config.yaml
norm: "rmsnorm"
attn_scale: 0.125
tie_embeddings: true
decay_shape: "linear"
Each number is 50 + 15 x the weight over its row's rms, rounded and kept within 0 to 99. Layers, rows and columns count from 0. The size before them is the row's rms in percent of the matrix's.

# down: layer 2 MLP down (transposed), 1920x576, rms 0.0636, rows 447-456, columns 240-287
# gate: layer 2 MLP gate, 1920x576, rms 0.0829, rows 448-456, columns 240-287
# up: layer 2 MLP up, 1920x576, rms 0.0841, rows 448-456, columns 240-287
down447 096:73 57 62 73 67 39 65 42 46 36 23 64 71 44 42 17 65 41 70 50 43 43 69 69 27 61 57 50 38 40 61 48 27 54 14 50 66 59 63 46 29 53 62 40 46 24 61 31
gate448 100:42 29 54 61 36 46 67 85 47 58 59 39 76 51 57 36 39 30 46 50 29 46 38 58 41 54 56 70 26 49 48 68 64 52 75 31 37 59 61 75 51 37 32 42 62 80 46 44
up448 103:42 34 38 43 47 49 53 59 56 66 67 57 63 45 75 25 47 53 37 38 49 68 43 37 32 55 64 87 41 74 48 60 53 46 78 37 40 55 56 60 58 54 44 39 63 93 49 51
down448 093:64 60 47 45 47 49 53 47 66 57 39 62 51 43 54 00 45 40 47 17 40 85 61 22 34 50 39 56 43 69 27 68 48 55 66 64 38 26 50 46 40 68 56 73 57 62 53 34
gate449 104:38 60 61 60 44 44 66 38 50 37 48 39 30 32 60 22 50 60 87 48 32 47 30 49 60 42 52 36 78 70 11 78 56 77 40 54 52 45 25 73 44 62 39 41 63 40 21 83
up449 100:22 44 23 48 33 55 48 54 26 45 33 44 55 34 42 38 42 38 40 50 58 23 81 39 40 42 52 87 50 53 35 78 46 53 57 26 42 50 43 61 50 37 63 43 52 41 38 50
down449 099:64 50 68 48 56 62 77 43 43 37 55 38 27 39 52 00 44 59 45 59 65 61 38 61 48 57 42 37 40 37 48 50 54 46 27 50 53 39 20 60 52 47 50 68 70 57 45 84
gate450 102:55 55 48 75 43 70 65 70 49 68 58 46 32 36 56 53 38 38 44 46 43 47 47 48 40 61 27 66 29 42 43 74 52 41 41 67 44 51 65 60 60 38 48 47 52 31 38 51
up450 098:43 50 40 53 44 64 39 21 55 42 52 53 79 51 41 66 67 49 68 38 46 68 64 48 63 55 45 39 52 30 50 36 67 63 36 41 53 56 43 55 74 81 37 35 64 80 52 60
down450 092:46 15 63 73 25 44 44 78 54 57 72 61 46 28 55 99 44 41 66 58 47 79 43 56 64 38 47 58 24 43 38 42 65 57 61 50 48 41 29 37 58 50 48 51 70 54 47 53
gate451 107:50 60 56 88 60 77 43 31 44 80 57 50 50 39 53 55 33 24 23 70 46 20 40 43 74 30 71 35 50 48 60 35 56 40 47 72 69 33 53 46 63 39 34 28 37 48 26 35
up451 113:23 52 69 07 22 40 49 54 39 00 36 45 36 22 55 77 76 30 53 37 78 64 49 58 50 39 38 36 47 53 40 53 29 57 55 47 38 35 63 56 19 60 44 74 43 63 41 64
down451 109:41 68 44 36 57 39 61 45 40 22 46 44 50 18 41 35 55 43 45 52 93 69 64 47 32 50 15 44 73 51 44 44 53 58 69 41 50 43 62 29 62 40 35 56 47 72 48 51
gate452 103:75 63 40 36 35 57 34 39 43 74 76 32 78 51 53 30 37 60 53 53 93 54 47 39 51 40 16 47 36 71 91 40 43 46 79 30 63 04 56 43 65 39 68 41 53 43 69 46
up452 098:44 47 42 61 44 67 62 63 36 50 59 46 49 59 70 54 60 46 61 71 22 27 46 41 53 57 60 30 54 53 21 44 57 50 32 59 42 62 44 42 43 47 54 47 12 47 46 57
down452 100:88 48 19 40 59 50 43 51 64 63 40 54 69 47 38 99 45 49 43 64 60 74 74 33 29 78 25 39 49 61 73 22 36 54 47 48 47 16 45 34 75 55 76 61 65 46 49 41
gate453 102:55 68 48 51 84 48 55 57 75 42 58 10 56 58 40 52 52 24 19 53 59 68 21 67 52 66 50 73 62 27 69 33 19 47 23 35 41 26 61 41 28 38 50 25 45 53 33 67
up453 100:58 28 41 32 32 30 12 48 30 19 42 70 52 50 68 35 42 61 70 76 39 50 65 52 69 54 73 43 41 74 65 37 78 60 46 41 64 76 42 57 53 25 60 78 39 47 57 53
down453 099:51 54 65 49 28 71 59 41 36 43 49 61 54 39 46 85 50 57 41 00 60 47 43 25 62 45 50 68 63 23 48 50 60 35 46 48 37 36 42 41 61 56 46 40 62 43 25 40
gate454 104:36 53 59 55 51 41 41 38 47 38 39 57 52 60 53 46 47 34 37 44 17 85 45 57 42 61 17 51 60 48 49 65 48 54 59 24 40 40 58 82 67 03 44 79 80 76 41 64
up454 099:39 55 51 55 70 35 27 30 52 41 60 71 29 45 47 33 26 46 56 41 38 60 45 51 72 71 20 61 72 50 44 47 51 29 48 73 29 47 55 46 60 32 28 62 57 43 40 45
down454 096:48 58 56 25 48 50 68 71 53 49 58 16 26 69 61 00 61 39 49 74 13 43 36 58 52 48 42 59 00 40 56 53 61 66 54 44 52 64 34 70 55 47 39 60 67 48 50 30
gate455 099:61 41 51 46 49 37 46 47 25 63 37 43 50 56 38 95 47 46 63 52 37 61 54 35 44 42 44 45 56 75 57 47 33 32 56 36 72 64 43 57 61 63 69 36 53 42 53 55
up455 098:36 84 33 52 76 44 31 50 55 44 49 42 44 41 49 56 41 49 36 65 57 41 75 59 84 42 64 42 34 34 46 55 45 58 57 31 50 30 49 55 00 20 55 62 69 45 56 26
down455 098:79 34 34 41 46 42 47 53 75 30 54 55 64 52 43 88 39 73 68 44 49 42 54 25 58 63 31 51 45 50 65 46 54 55 59 30 46 19 43 54 55 53 53 56 78 64 40 49
gate456 096:51 58 69 39 47 41 57 27 43 49 41 43 35 42 80 46 25 61 42 52 42 45 70 51 60 40 51 62 36 71 54 24 73 55 29 60 64 62 55 61 24 51 28 24 47 67 51 54
up456 106:69 54 63 77 41 72 53 49 72 63 39 54 68 60 56 63 32 43 47 08 57 42 63 49 46 23 54 58 38 69 58 35 55 56 29 72 38 52 43 49 37 41 43 51 55 40 30 48
down456 099:33 37 35 54 52 42 37 57 35 40 61 33 40 47 51 00 48 91 50 83 49 59 49 39 70 43 29 39 47 27 14 52 49 33 38 51 43 66 67 37 40 57 55 39 31 38 55 53